config.yaml
n_layer: 14
n_head: 4
vocab_size: 4716
norm: "layernorm"
bias: "all"
init_std_qkv: 0.0698
init_std_down: 0.0066
lr: 0.00536
Each number is 500 + 40 x the weight over its row's rms, rounded and kept within 0 to 999. Layers, rows and columns count from 0. Numbers have three digits each. The size before them is the row's rms in percent of the matrix's.

# layer 9 attention query, 256x256, rms 0.105, rows 0-108, columns 128-255
098:455522527500432506451475539494515526548429412486457531417375534586491442497540535471475406501440464513556513456516449448506504554456512514554509552507440527487480507522541519606559426558456497544485501531487499604514491515426438511439509556553527512527522451469502523490482527451382533487509507490491567572447509525508506451457551544515496427525510491566495564485476470477560512419517
091:498479552520448523509609485531467499548475414476530514473536501454497432456528480554454493525494533547579468515571426503481519516549480453611516439483446456578513523542526478461504426513488489497396458464503578563463515488502507490464480547451575511471563560535474526483510484499528440480559503493512501481494463517551540491539545506536473550481533542525473523514530500448518524513549
101:503517535400469418484521604569364572633501603554463448545524552501485452474470548506567516503523529479557433493551454445555473501528509482478503487514546485467511479470413513550473532524504502525444501464507413473454474532468434492492487559504525454487514467502431442517536498558554439464509464474496451514461557459482457493502473434508535556481423496455507500555524499502575486480485
103:466449551485453526501557498435522485578527422528505455495500535556402521553512505529511452514472520490477479575482492494469482526596511522516520520522510494508464524436474524525466517505504422489533514523534461444429478580481454460476511449453508443493450553470401578564478492516494545504509468502478484476483486468529431504541517523461493482508505447470580510416446519432498561484501
091:420499493559533519486435504587487488546462499539522520502450543559521466507487468506447527521468487469535567489487522445496451528480559495457478493511490468563468458558482566504502569462396506499560559494529524490573513445500484464492522428508497460479489445512506503500535519528513528459456499492596482455543468496406520530540531528499498498503543452485516439507531525451497520528522
098:451588574528535535478555546558503488521577485531483492584516462558563409444476527474536483500530453470526479501541412488483527561461472475544573552503532516527482470491456583474483497571461510569542525480515530471495479553423556483492500493530535479608446540525536496445539511550514467512476437432467512445467413542501494470471451470459504553485510496586521475569477563496458512461452
094:543603451504534564573520448538541527492461488530500496484524497515504590478568508580517444500443510512461487474520496548512553497471502530461547441478530504555447451469520569524480385434470444457493518428475553483448473464415553525429506482500545436494500509484536463555481533479480491472480451477440491544485581567471439534506471563430468533574556526531475565479465440544459479540535
092:503509488450450587511512496510454491499550545533486492508478440507496575441521434571488566502514494486526504494591513529540464480514554481483530515469469547462542485500528541501536384483443474518501488499504493542543463545534480515484463550529530532537435485409503448483513494435533571536476439531483538514519443497506533570522452488508523506498554530495526469454568474542553492496453
094:529556503484431522516486506465495547475491517450450547519525524514528537521526546553480463488513499485512485524474473566463550437515427555430509456521498421532537525515483430438472491459419419446419472526474565491459468494481520492454591592549474569470510482478477479560589599542430501443497525555486492504500510537470503462514496491498506415498444531511436553481516548495478516555555
095:461483473556542535523480507500454502482523483470428432413467558485538476460489490468457614505489492557526481510475457451527508503555442545495497476409518472462577421518506490483561466484517505443439514473543484498447566510492479501523493513578501454590471486534512471507576502448575551529556593538556433432434500417565495457457560543518532478511607451436498496491541508494496592420539
097:435525476513585447483472475497498520539495468499434569529455510566526478578468456485477491535476565514496510544608462493478526502434512489471495510506430488480511524496554581604454465544485464536547471506469528466527472484460471532445488489494492509437528488441517474509484468562495535483510565476562469543579515544520472588552574419450544438534500472447475536532557478491534487505487
095:547500516459468524516546469545443431471571467535465421550565464542481548539520470500480533489543458462535525550532421474491519494530491525491452472520488549593559468480543490464502501503543539493450523504457567597459516490513492562487506506529497505591466454499597503529458510445509448429513496479511485516568431543472571433465534515542557545494453463538522501542487501505460500556517
097:504509432524493468503507498500542486468485483508518536534423496470543513568492632486552492497492472480457488453558515422517527477488465451438537440523494537561458529542500573459497536458470469496565519580509562467546507449548519472478535457523535537454523536420454516547379494507513559471486451525486519529558511464529502516493527539493540530457505476508490491429475450489590559522549
092:549512409460553513422495481524456492537472524478479456499533541471432526515480432507565462572620411522481476422396512530587479491534499502454493481476470575503514482519406449496539474474532474497526528526576455466483535506469514540498469439455476501537554529613469450519531485492495549499442540494506507454468429531517524434504517487492493503523440478493516490472480530595479527509517
124:478422557448532510460488544519453454501553500448452422531533505509491474474563417504484446552530472591540475510476444571557516517571547477557521457521509482512438522425454446403496488503532463522491540398479432435446466488509458493511501514515428502529482580580558492496564516479517451493547549465535433491432448476519525506435471444542455487474460445527501507540504507522471540497448
101:552516494554489522497405501474584474518437480603488428449514484492479566530534477542519528481581500595550467462553538554482518534472490482416489441487443468502473482497512489553488530481531514487519480529438517527464472534481480450447508460483549483491469566530582495488469519454477457581491482446451540482451539442475444596451546516464538446452545474571539457504493485516505562560537
095:483484529475498540436556482458453484440512486539435454498481563544536471542509538514459538509486528557497455555447511534467496523528534425523544500545448524552406503439546495496507436549512522497474488554422473531432507559459494468455505464514405596502427536494428535447493487547537509479476538491514515467515589520416516527519618443517488471497508594511560529564493430488531494461525
099:528514468516581563493556491444516526533574544483486380468545541552545483504464502506594517475496525535467530504528492433469498469494530515487545533558469490442534495529533502555508492539508503472492541530538460522582471414430507501473549526443491527451514469426515502482562573505470448510541552407498517474585485544514514496509503506557498535520513504491504543495455456484555500465451
094:497462489475561533507534465450436431520596467559496431501547531469589536528552432597518483538495524492551518544483507504591512505438541462482492499505598514478510431513531461438492518558466465511536530560451491482485534481534527448518464542456537481502450504567467523490496486543530432510499516543538480583499499502479473492568508485463494449484516471542583550534514544559499471588510
093:448527461561529455488518479476496434507564482482503542465563543453450553496495543477509530447509508473464420572539493510520543484536499461548466484509494433552509525527532425508497468504565502522588463472504509482542500545473599438502518491433496569500536506497499475459495505541569481527558469493527463425452512499464526474580498530484471566483466418508471514529553538498532490532485
105:505464424512563485506526487453465472488520509516568486501538546580526552487608472473519547535409526504508540558477417538542542513487544466527505495540479549493502489479500516494507511495537506489572531533536396425480522518542493534491431620500469505524520552507548509427503522472512479514545570456531433425556485555530491440481510492540524472481526490531523477526552513477468484471493
102:444548480515437520535445456511514517439500472529583467545477453430514548524467506502595520460483482485516510511463479536488542510496517511470505504452522587509569510441533565536474495519528477496484484502496488520498451487573486504556495463517530550489442436490526565577492509508491465520439462479495474496489497503592470510500487477507600471540465499562505507445595510560504532495477
094:503604564524462470508553568536495488493417463468575513490507458479515497509477441544519495546482536507528462561475551401451507522448473532543459490487467529435470574484408487554491473445481405607515399519506537501473474536496476514574479516477476539466516549446482418579482516567490521477518441495460490509451488552402540507455526438481537524476546541521482479565523479479502492491487
098:498584516482471559473470465419484554530495504427514516579497476588486538476522513461527518453444517557476611457520555442487509501527479505499490524476558469527441517540555607507525480547521492493453430479523578512477487500481491533485510464486522521525564511488506536525482562545544542441476582426490568485453445553450445506576463444492475488457496527483504463454478519477517487543520
101:547524495606477521549492491495482506505440531504500526409477390518427579549531561499527490553555550465457469498509560450539501517503458517470506496576577524457503479507469497607451476510441515479468440452451554517523474441474533511452517535536466542451545525466476527478481529458499561505524482512477499551500509494549494485449505475521508524517479525498523495468452553469538462495477
092:474471530511417463508491495522490507430490538452455443461527528496506489477495517492537502584493525517422469507531436468458568514498453503378504485441467458486506485524511522506532501467563585525477500516505497437531551596465499500501507520534504449481560458488449500522453556524475521454557394513497512491494483458463566587502533423507472484596493490420493471550479560529515540551501
093:514514450455580498506437487472469514555522546544439547506454517482511462503503521550519511522477478514512422463476472465463487463552552469580455543534538490504573516473451385527558515628573485567487466508523447421512516506508503472457466502406522470476536546448461480529520584562542510549503461548556516566512498539526617545497514532459470535445470568497586461533537491474542511518525
095:497459522514443475438492541510506446546513516542515509547521493479480551523484456517502427507491534570445542446482540503463494502512500499512491517555532498573602467487507475537513548568478460429554493459529527502458531471459452487555519563507505471520446485575554515555483501471463483532407482536564544496551546526538526489457519501531500423499416435558491542577474487524503548485507
098:563586499495399493502547445534499447501507485491459480460469573529550455523560500514539451536526508452543462539487495557474589488528496398526535488547538490430441441507542502479467466501570441520515552454543473538475496516458526472437509451497508510521511541480522535492513447424518551499541504472516450477446479464572458458439469504533434542487487494450449456526389443478480510492464
091:496477478524454494506458528518496467473516528496467460549498420519541503528541550471495438501453563515516473505527586392489552425544469521523557510500506570527519395441452483479548434534554494478576538512498452500538548495500462457472472511584569441496501535524498470520473503477514494545566457572506530426473468436503471507568548523551513486502506525560543484492419538488491530544454
091:463551506461542485431469563497480538531532494480605526505471463473534470458508523497487494531575467473481511507424475464557470562499517529546410485487543527536457470514448494530501506466545513473444513517527538497482416522466517536528393491569519555532508489440500536452477507539474509512499515541535475487595442420461517496603448513453622491519499526503553543479480518619541469472499
101:494549508553523576488520424495522480452518538522499575480480411482481521508506453541483502503567546482430447449528563459520477397508551543402472516479502505485552495564534528537525479488482522486459451501486482585506425494463524508516598458566547532449397448429467522555473498497497545452548496558457464506546434455458538516526592511468462559476393490492486461515523512480504497454569
094:465496504516440549558481474526465580502436501423441502518495477469528519509531472433533460523581468459498551558479536477554502462500493484487486565491482470462551418588535474504562498523448488493421443543481576502484425489505524561569427488477498541440496615454466544504563526497519516513531486508493413560492490428448521510482513451465434499558514582530544512502484479514570565504500
091:547504381500422532494537548585469440404486493427529520525550484478484533508499516509577483487506450454556534461517615548532521509467518514520450488561469522463531530564478515520527554476553457498472489512469500459542457495512541522502480523537474426478462401497470528420496490519482506470487524516531474499493417504475522504494513550398516505429565536475507479432488469427515555477494
101:493440557465494510467489526592507507490443506495436510467486531526547466508435503494465470542589430486518470504492552550520550487510526468516487456541458546554448430516552513524413486489531419544508619517470470519527448495463494522474510484479528529569487558554522530490498485517562515536529509530565467502453458489524492572489520475524551558439464496542479468518522495534445613482493
096:541431516500440503509482473510505443523486470447523400493489482436437501466564440537527441512512504569509521493493545489443540535565441536459536525477472469527534468507546472551549543518470437512528426447431505547447548498596515503433561568463498499454495566506514530508535457451561569515472489530492481527504524522459513426561467470538507480525524522516551470440559512444519442465553
086:514590493479498504439524504501578525490473526571507473521473383513453501432555509501491491422480552430493449426528504513528504511589466506508484473558524487497547464461513470432503512438557542481508430515523562484510507420512552486544506490528577468496527440533534571520451470568474464470548481528425458448467558482533489554540519486470478399478541524473489434429520574455556493505467
093:502517517584517479540525520471541475466425468465504515470514507466574482538464527526458528550457549480476534436537505465446472516553480562504560463511484512485548484451514458557471498487514553429476519543462528514459506505418540432459506558493525490443555462524461469517511456475478431453474461552611474487508511477481484441502483524490449481509560516513541505482424453514530544456482
098:469572458564480515526542581466471488464439524481493511546504445527485528561548600519571493479512428497478542491523455488490455489510502473493519490483576494472493564516457516517470530539470503499469424484453420442515508480455534501440416514491483472432503496467493457516485496430446471549476446551451463530553445563451561502475502476489472441551525516518441492461503472555465433549559
112:475540474464536468494504469519380489446482530472500439444486490505588467481614473494475557518476487511507490476497480591506457567588559450540479536442478499485531545452494511494533507517477434505505583503516499442400510516525443459471496545513508516511505528520506546476556555432576487480520475523579400434467489522479523500557434490485483449410512500468472539508517485512462485532435
090:513531453463519502519510501592578454585517460487463500501536450527488449529400499612480533457535434504437547480580482479500495506526511433498468426484536459473510541474459475536500499581455520526534506567528455518526531546481509582513477465531479526543488473489471484537516527542501528527531508529444451479515525504575466511496463469578528451429499457508478492496520494611513455487547
100:583506579526546479462465377524462533505473424483494551552537511492497482481526520567546521504477383506443462484514409440475468532598562535468471496482543490473551448505543452529458550503503444493501510479467481527533493475483471482496569515540536434557396465493437472507478489494442488489524475506503500514409518523498519487500544549463548489545595501510520458465519529550551520594443
095:530533509566503521493388539493526454507495421496485471486477567457495502531426521502489492513561604558495516498561545473456405521437513461539466434494515444455496457448483497483557527536480477512499508477511467484490590604478510523430526455520512549510448461495560445556488491462487494450493452550472506485462501542466460495483403521442445449490447512530496563513555548566489487476515
093:470533436456487482463516488490470504567497460507448508527550459517519529525555507524548516433398526491511493505521518471548488542474483549482451491466502525472532536514505512484530500487537461463527560390501476471530534600460436457464549522504537483505580480518499555542445514493487554533532511547514483561600432494518604465497562515529511534536437503479470500509515480513546442438516
095:475570490472516563496453564513532554428364413496565568518504472466499502517506568467515582499504488468510525507501514506511537414503561461494462475424547553439525489531561461544568461529514498440499544577479517496551449529467484543528504493542496502424491485541489508546527466495498520470497473501547594454480534504596411529520498479435540496534512484579539487446467477553494509435489
100:527512524509559418514476518467448489465471477541472391470476470527507521527483491499503452494464537415579504482464472590511502498532526544530501453578502459524579491545477443489551470566474562541522423495582441490450485490435516525473482492535492482463482494494512486464542471556485535527499519465465526562471429521410537487571433506572519486413520475484491449516544495507462588525427
092:546524513567504452598494561488549463439519538491516453392573478454502557520448559484486465521541479477535509475504572507466474471503484482458545460481443539480502564493460517575482523462491479443506473458501553496524414430438463497503478487445508491463515540511483480565547468499500561496569455554454459557465539552463527494471448468456502452590447520351491473563554538514499430456502
096:529474503519523464526519461570489461500517492455519460503507500506524491482571434646445490465489452530554513477483563568516443509514470509488527490469526494487489527449503516468493570523428507510500556519437470534561475485456513539527516492467412526509551492526474495457502449468499532476504546538489482536417506448483498504441540518523423473517448545434562545458525477536552461544406
086:461536458512521576507514558475488544518441472463580493511495464490506553532540461512456486500635548558495482508477559587535494564487507518520491547529479478430520539521540461514490508458463555480569551512497494489531449561529485478515539523554433426511502574476522541451515567524548499502440460527514579496480519551465414534509523540551520478508458502569498521478505469477471571534403
100:472504512502526565497462517454461508531486451473560534442551546533569425533494472465513462514519471558524474506440404574410445615470520430449568552505567564434478541560442469448528519475532495475562495491406490487443548505501409499565545471480460536524605526565521500535556502475515514481490496468483485504549556484489411514498491558500550585492495522477502553565549564550523506539441
095:503493439487545501469570606560501543472495453458410452480469479529517489504485473548447485517481449577564450506448478474436542519480504519550469513459482506498431513502525431522442540506490529511532542568519498496510484539504454371548472529501525490483451498519593546450507501440479548464484527517431540524566452441502454552478430558530551479488439554601486555516528579510467502523471
096:492468556452538473511525521468495511507570556532458503465429454428529510471549497482536485522472543487558460495522466500517478504570560524521478457527526433519459584587461550506478424567515466528541463523519461442461508541521547522446518462599438532603530501472550522493492459518537506558448484581510471423553491461493508517532515513491483464544516528524533462532464482526465491562557
100:554514490504488495439553506536498429556407429448571566506480535469429455432467508492558485442525596536514514521490518467486498427505551514509476559516492527497556533523509504454550561480504441524490464514487587494501511459485490539489532488548462501542547505418475495605546525501509550496458565487505501521488504487579541532526511501481486572485486540573473531511505574510480499474496
100:492509517567494470515470473524554479590525485476490585487510477494403553418563485508501524515536501452505524461484539451498478432461518522474562574447429497502548483495564454560542450441538488489406495455520483504501577508460495544442526500504504431517451490486539466527418501455521519621483480546494484487597483461487525466529546488572496511502468531486446476462482495469553485490493
097:533501536471592489423541521531567573550446446608478507463554508492513456510600520518580476472595469522443544422487519538483489561528533452582530508448436487500414525487425452463509419558501554492499474492549518520513475491504478486518467447500456526553502463468512442461473519527491497580492509522510457512517489486545474448560523520492464526459446491410526517508558537559517573506553
093:461480503477573410578479527524481525514497456502513444516471544583526516508503552541526496519449503457576477481447501497545471525474514501560522449502480462520419557446531460461519451488547487469480501434407519518536467577582540549491521424519532459600519520554480499522458494486476527496567554547492552534551503513544494505471403476514482474479503513464509515439495419485458491489493
090:464458431533516494442533508541455488479502475465539456560580472493466444501521437469486545441484494535461565481500496554484487474510483472534585506509494479498509472559490515457519534497534469457490565477484513508533423538522503494483616434570496502462400538486467486496427472521398559490439433585450496482504487516495508515515575432430505478442534494457478458489522566429444410532423
091:535445472534442501528577483479532510512523436525458482580461519519563463515444590500520546522475500494503531521469472470479518599561432566542467548582555515535520465586561420469489453468489535483543489506528451628495493544502507465441537441501515549506509485487530487523468494540594465557451543492435540537427500455479481459529451488466536480496481466511484550472506544491549537501513
090:449522517436547541511498446492545479554532518502524508462477485588452492521466510586502546491523534512499502483423458493524480506522508476449538539517445567511518511425521493536531514496470491466472422518514492501438463562505492474504504569508487496488458508457528463489516536544458397492492604464475575516508497515479463448502450490513522506535489452454511534525474481397450542477550
103:540481437454477481566492590486540568485515525535494474494482483510516420430500529515547531446472510507393537536490552457494506412446460517468511517448468456421590498528548528530545524486482593464535469513448578514489507496465462523513543508482546508494463461443504516526439457502482458449484478532458505461493477527473583408465525450501495504525487541489459502431514508482502467517553
096:482529466529535529456533484447495488553444542494500485474546478546521497461445515524544525470506416460456466531447472484567575534502558510504405420417527486402476516509454543519528506573511472532513510507435514527510498475603547526490563487484489498511560507452429471486476547509440538514537475463460543533502497429436560442456501522559532496526597496534509510548539514488413483490416
097:526494545478480459505521463531524521481576458555573538538435483460567526479524610511457503433534540461499539466490478492454532554481498517428541493542469537586513552513557496496469548511548446493548414512445544492468509518523508447524522459512524492512459481479461508467479494589512553461573497460473535510508521479502508506554516495523532518515512507520494455483492475447552512499510
095:547490438483515550533557487431510527516457535520488496498499505473555516480493532506485507473434585512554533533480453488473497532486443491568444462534546530429535505462522459600537456492487575559536429489469497518490483477432490479552427493561551507475435501469485526544444451427488504529480486547515441434497511468481646511536531541429457497525533541564522479453468494522563555570491
100:494503503486492474516513524472483500523469511435544556466487526572501477513438583430497484444466548562519490467526499477477503545500539556474478491505519462579467480523536488422413468534475505502506466439492519481540466485480525505493559484512465539589455498536436462516532558472445469548457444441520481482509404515505460574524562487480522449484472552585569496462539513522453539525479
095:495545485463429466480548540479453516475473552422540515555510443551492511515538404520571452464528581523442537459505469452505518467534528456488543489526545516478474604512476537553449531603518479496513512525431514565521533508473468580520484552566512536525530497480557499543562535536563455579475428532526502550501445470474521504537436488506480482496473519550441525503506454454419510511541
102:458476564486518465406439455523542449437485553499496489513545485503463471476497526484447475588471548531523529524546522506479461512486498450489510443503443434502504457497469495447442535505542489524511526461546496542498525531517531529512449497493487503562460466512507501500569562479521441503496477512578535480500437486583498440458487429511401477476511522455528480564548533581413513455497
089:450478542463585477490457592486520476468482444530501482473417488484515528444481497422514423524538450519526549527473498502530498572546521490489471527473481570562474511496494498522509532451518447577531578516510508542482523531494491455462502517481500478526486479506523517527572485455499460480472489546432458477544598535512484503487507471499501538496502437455438489567516538569470505467488
090:537503409563463480474543500473465494390461544529508498474451507531547519552447567478505550526484467489462476507553449514480464542490520480514487547443469451552429457473525459522505479521450427465484479525449518483526483526485446486519489494449477570494453509433529443490462523562568474443536526458488522501520511506468419492457463560517516480502526543454424535540471577486511503473504
086:488462505487457572507413494509531478557563443522610513526544440437519526522469507437460522520604483509450465443497477402430451578443488465521542469525603530526503435538496480515522503481517422471575543495500493515496503496521467505513472559501482508469572473528541496521523465487554491482500540509475507489487486468549470539512462471540534477438553480548489508477530476525509487536512
090:605484543511504490513461428526539572457486476480544547526436507562473516432518477478502451508487495565473507449493546478519591494503527560493530478474519519464508496546494429539494551524499499512455481445486521541577524460507585439580522445535461542465464493445569476412472568510473529440478555464440506400496498541515501538454506525552521565490491462411477595425498455449472507517510
092:502465534506478490532566467445540620495462500493530552510498440472455534557534556525527487438528499450475488549457440507524516443552581535495493480508457573514523521466469494539514467423520575582557500434473561426539479492544403501534503478479483491585466442449512496562432528494473485517474495513461543470471558540501476550530459517514505537481536502523490459510514551551477562502575
077:454491541448531488528548515503484494493504429450519527465500595507520491488524495510514533519511520476466480522500529533473528526464517504475498493450461538421476488564437468503541442529487542459459529507491504555486494462501487513486446507450563465504552525492531491510543481450486540562474511507499517398542503546516510433522510509488430440539551494539496519528528466574597503571501
090:491509550474464522486508532527558496547538529531478466497547546543549468418495506491445563532549480533502481476538526494502542490530468491456475483450525504475551388414484484428432498494522480536510476487483563531527461433528560548488423475508463429515445531477588583420474488492461520571562470515401526524508482541407495474485562545527440537447443485520473494521470498532492502463548
083:504475428507515457420527493529489430527469520469488481518447496439502515463530483540540555508540594516538503527489484523531496470489502480516486533566483576434499485472506480512462498561494485544498426469436528491525501457445582526496516511462536479505551488546483500520489503476569497445525493533496532521392485466498489526481546489483473531430456522503478479527526463482424551521484
103:449432508486509552496449491448457423515543579445469436492488605526493473482541506507471545624467510516430490436511427544506478481546443506529503524507496483497505514485516522482467455531504536544485548437537454463515511508470539517513500487479489482593507477475463504492519539464550510528466470529507509484493540496553419479475478439522444507450500480556484466483472532461454478436470
091:470487537559524508559450493495445495493532536527510493430539523533502532507466549542528578491579516557480472531517536494477513469592528542506544438496493529474464470472507537498527388528525463399469519522526472600476481484573555460524477514470552497550516559516466529565481488528498512525522494556429510593468512452556494513502469477514494466507501479416488423504453454476482522473546
087:460526529495418565458523538581529454471509567621448490512513478441551500440488477514574470455508556513461532457446453465514464478497492530549563500547520533456493405536597478485535461493577492562442528450420500542493478512508533472498609547488480534510461541493523506549490497530507489464472458543532510428502454524510485527547477534516442541491511471489499544536495604470513506547541
090:472541475465514496505444541484522471532344527509480478530501504437509485416582430504561465510507517494573528465471496488454524617483484533517486509496435503471444479455503472537471500493510470582511475512529472526517471490593471498480472459542525553482536480504522497554449486465467504454525554455440451460454489520544552549476490502487508395467510562567489542552518492507483487513484
088:510505547534487527520469445570469541572516520444491549450490506534506562459410543500508528445467472495484494495459425460520520481472491517467535528534516457517518454506540399503564412523472507475484498527504425451488429483491540460535492462536534507522491479495520481503516521503561451513489486497507547496550539505481474442447466496490517534521519485452573543474493516482452538550429
087:457508519468528529509527442489491511449550514501492494573517528452581585460470511580598543460504538462511553513517507453516501500534515500442483545478417482535495418548530513529514480536582485482540480569479507491493600489485508475489538472543543542497554456538388469483489497515502517596554470497507475496526524491478510557561468492492537614534524471515442538507491511492419530553509
091:499486490494540450479443501469496473537463566495480495548439518522557394505527486507462540513453517548542612413487550544518462518504471503488520534530475535437506547512449499507481474528423466519513534460470502466559506464456468458547448469430533481481576506523515527510415456528523453478547541460521472506453424470520523449440569475474445440454431523504479464485483551532536561533509
094:503522478593532604443500470541458408504436519498535460532488447503458479442424438552475508480493479524551492545578480584545484525587485451455608527476551397411507506508480488474468504459553556521530502505473505521508457499526526571458506566472479526564485553478541476436541495486532562514523570504477508484465464473475509518521523508490545498537503463489483478463474556462495520511456
084:551515433511496546506488507497510497442490438437577596517406521489445460459545526525475498467500453481423474529415434449546458473534526549498521468493463437542481452456545529570465528489464543477547464507456512504530470545440493560538493522512531501549580504538515507492569549464424553536549484500496505450528515536502490537530588486513534524528497526475564512451512512563549509466504
092:480509424503474558421465514561499583547543531493412534550495545555485446578449449548488469460573477519460554429511537517418488474513459469427478432541459595570539560478512492385498532513599463516450523550465468436441564541547497487528507468518544485498499516545487511496407541550446546485523541524476559510524509545510519493481523521524480546482570501514547419475437450480480560475597
098:472458475457530461466430505548509460605511621463469478491565571497511477526532514496508483505545554495544539552503534525475511538596494519570506456545501433531482554504470468469456439441491550517471525451554544476475525533530525480527489500489506525459457471499504561505463523474463521478484527574593490533541496494489518505442509524538551494471528553519512544477538495506453547469527
095:485550459496514473515540501501488439455430461513511550453523507501484533540510498527554512480464488460518491426516457466548467518460492490468428583519536587525447490497498517598513524506494472494491435470496489472551401499495503532481547492504547491451487472515404490482527479466452527541448513503446514451541466576471525540512501480543554527523403486536390465504499506542505492507578
096:426555511518557468469458422426527491510498475478495469455525463553557521433510515506494521554510535577503481518468451527522496565439472485536495512498491476479442456475489466488465517484508573453504529559593514544536516587461491528501529464546470525589494514519504448454450466513536494441428519462487536500475431496492453495543528492513476493501565498441533437485492536518541453507509
091:425540499504476525536498525585527530527500467450514521466481475495505530438378484481479523575550528471546530490520492497460555526503506533462506513483508540559511561561502411461465522526396490482583475479510584424500511489497484469542459550507604546543515459478536478513438539513456447453441474498506505497532455499509505527533472553475510504459546460537461495464446509465501552556518
086:545473525536427422499605548470498518560483467530502487495434501566453474489553535473486495440454491456488491472505524537506512505514455575634430539435498488518537467528406536538470549524494433503513439450512554513523515483515492480522482518535487480471588513537542524555462402523491518429473461543456464536509517514422520518504501570538397488481482496415552494441500550438478486506508
095:465467576466471526466555451553540520542499523553537498484509476427560419485498479539507485517501476553450466540523507481492510514536435435519519558517478436487424521529453560477528453472448509475523404486546523480431481407465485538527539465485503495500528532517517464497520556487409436516491550461557449469474500595467545425511553479521472435521466514498518481513552521511445484554446
087:490501484494493455500462563507508516504492460474514503516505460510404507507530491534482537467456526498492432541533553501502445504495546477524512494469500469526482523456494491484463502539408473413548490500499487521529544528495465578466491556480401532533480520509540494458546482408515604495480498524572534490553506508457385496566575483511566559491502527506582528493474553577445447449477
090:502442444447502493558463488452543474468485538411515486510446509512500612476494523514518513542463529494423500439500529517525550521517578554470466486552511431485474519454512466515513434436487488511504505527517539467584527544508497460503497549465478401449544507429439478545445484458522580509501536555482454551534475501483524527431471477436477455496507481534452480509486478498476419525504
089:483502499474515425537461434433446463500507488477523505516508519468527435475549534481506459582523592537550514478601437529546468500591413497536573514497523534455491503525506541526411508535515530483519493531566433497453490527486532467533530565521496480520486518543494481468489512517581492509466521441469482523451464529464480462498565503505504505495578451515522532575470572519491557514476
093:473517504540532566445520484488457527506498500514566508490458437507563535531486557517485471477456469497485478534493525447486551432501528493559480524477505508483544579498452437527395534462530509464534501446456571468508488491546508500541571543495506483484436541533428527532480550517497483558486455591486488529475548532529553472505507477406527507488495440534482537449504467498479469591488
095:508515435498517482467453491451592564503535535459547521539558547478531523552551512457553485499419509467560470490469525576549510413445468465489498537484470549523492578460507558512476464467526497489518511414551494445571455525449509536511423449534520484530450530548487492494511486476540530532490530461469513527439552477534412528547485530454505430450535446437492525534562494428503496471527
097:580512505547449518539524544498565458439518528536523511499477487498463588434546526535495505512483633516409511484509524475508403527474527467571492487519509523512490479560557396553506475532531470465473457497460528512506440460478501432493517461435516506394458525558540486501505491547467407487520459486449504484427554470472519561448491567478493554490498554640513502487443434537492473540550
091:518481509498502497419441548516492524565458509580543505518483532482568501471476481484453539467542466478470517440447547484497462515594508449445509546495511492502461494500483507394513455473536430575495477512533547575451490587499444463556446570538437498592547586473487514443436505510515544552460487460488508552511478557453569544462544492502473534542544458485478497401479519427474541515445
095:543510415447583501551508481520591562547456498522442557554496475421507554451489501532545543522535431515493467495540428414428506447539512458431523534435412497564502475515526523549488486515484501543456441519484496474571498498527486474493572504462548415476517491550497523458482487539549476446531506563433496506470448482516486531541502489501511538501471518505512481517553509490535544490489
085:467540469458509495489548465545569484513559454497460468461541514493544437514464465503511489507497464539531475461494494471504546526551478529450471532461500554497548513542580450514567521503474487422572537484524538452524552459498499469505462452502540545525553556654505476447496527472492475531483471483445558500536504520638579462430483550506417503542487489510496448454490501545447503497547
092:596497424531516449466470472445504488582566448512503505431537490500455417551514511467536497503453561534469493489557540529553476476483466492537574497556458512473494380462525440417538492526449514460496483417537542526506514485550570535443564509496486501520418547521566559498500473516548417501433511452504434444493501502510450467476519438490516470529578502522509521452477427493482512536495
088:473544475459533490416575524537467520557514508443506489537467477487477516520506522520498575453534487495506492517484475561530394565535476443469480496574499446550484535575478518471514506525555535488491485475511426498511516555436500470525528491511493465529482487525458504495466502532502544465504529495462487445484451532463503521501491429500486445469525493491436439447527576516520556572478
091:524482500480549492546545504512444519468477531571535496487528473557469535452407543483519517576476479493505531476501528516529487494476563513486484439464493517547446448543522562479461491507457422519460593531426526513483498494571449452490482441491557459523483432587509535483493464485475446436523522560499534465520544505497564532411522462511531433568525482507508493449529445551605530522519
083:558545460443515529422495461494491524471451444500457483549415511519624572545531554518556497489508502529526502455500454470539538576513501547452541459422506523438470479529521544488467501422554562475504504468514422487502469528513521494470544577534441500578586462456474525482537489443455542488457555496438511508474415532520486475519534550505551583486463489520507451416498471487531515494482
093:559482513486529424469510518485519547475518532468460576510527518504462460512483491539473505485516549490530488489488460459544518522472515497516479521450440526479527531544513495478483504452525533511528473494454462463557537533492488543538459562484476510506572530521495389464502468502467578506505522457508550620520522449539504462510483466468452574482523548393465469491512566513502489518490
093:419558529513456519531517506477506540521559531472511471476449490524474542464487473518464471527509548505540511516526502470475487476495469526520499467486534534458504517429402518463531583472501521573479430499555469512483518540572500465507485557497440479596557596560516496487488522526514461452561424430472457468483429521423519504470523550532490479434503484537481480577517534419466463463576
092:450421534540482503439550537524377518522510552519477458552466513500483543515493473458517469426442550530520538517481551569524483494463514428542471500528512499475558455436547489529487507486515527592567485502559513464480525458474586488533494500438462496539534470479505538506481516528491459437542542557561454489505513505524483538461514522417532498562471547559457531565534559510473562506472
092:427485453519460454559518553524412484478494523437496507473469484472531524549519537475589451468606491454529486540525605514493504435530508505494510563497434457481497438488583434583581500510512528501566457538486536506556493488468479447519475492546473513512558532541490473510538522435529461533466491521443527523547548543511533545536467595467424503506505473493472488503531476511499537477519
091:406482512495460468514480486501560548547521464487511493557550448529539456519492560493538481503505537478474460479559541433525485462504499486453427545556489468613560544463554528444491518556496538514467509430524517445529470474463433468410503466469528460489501499481378509521555496547518538452508526549497529455495545540478575539520458519455533527473495545459506514434453504481520480434546
089:442513508536482566499478502519577447467489497498584489520500533462453455469523521537486545497481504441532513568437477534486534482506518485480487516473533572473462577480511515593492440472479481508458488469486490515497552584533571513472522551532460511474472492512482523469451523504528461463509487441488466476475490512448470523549429499440547472510463453484470572468508465489483433463506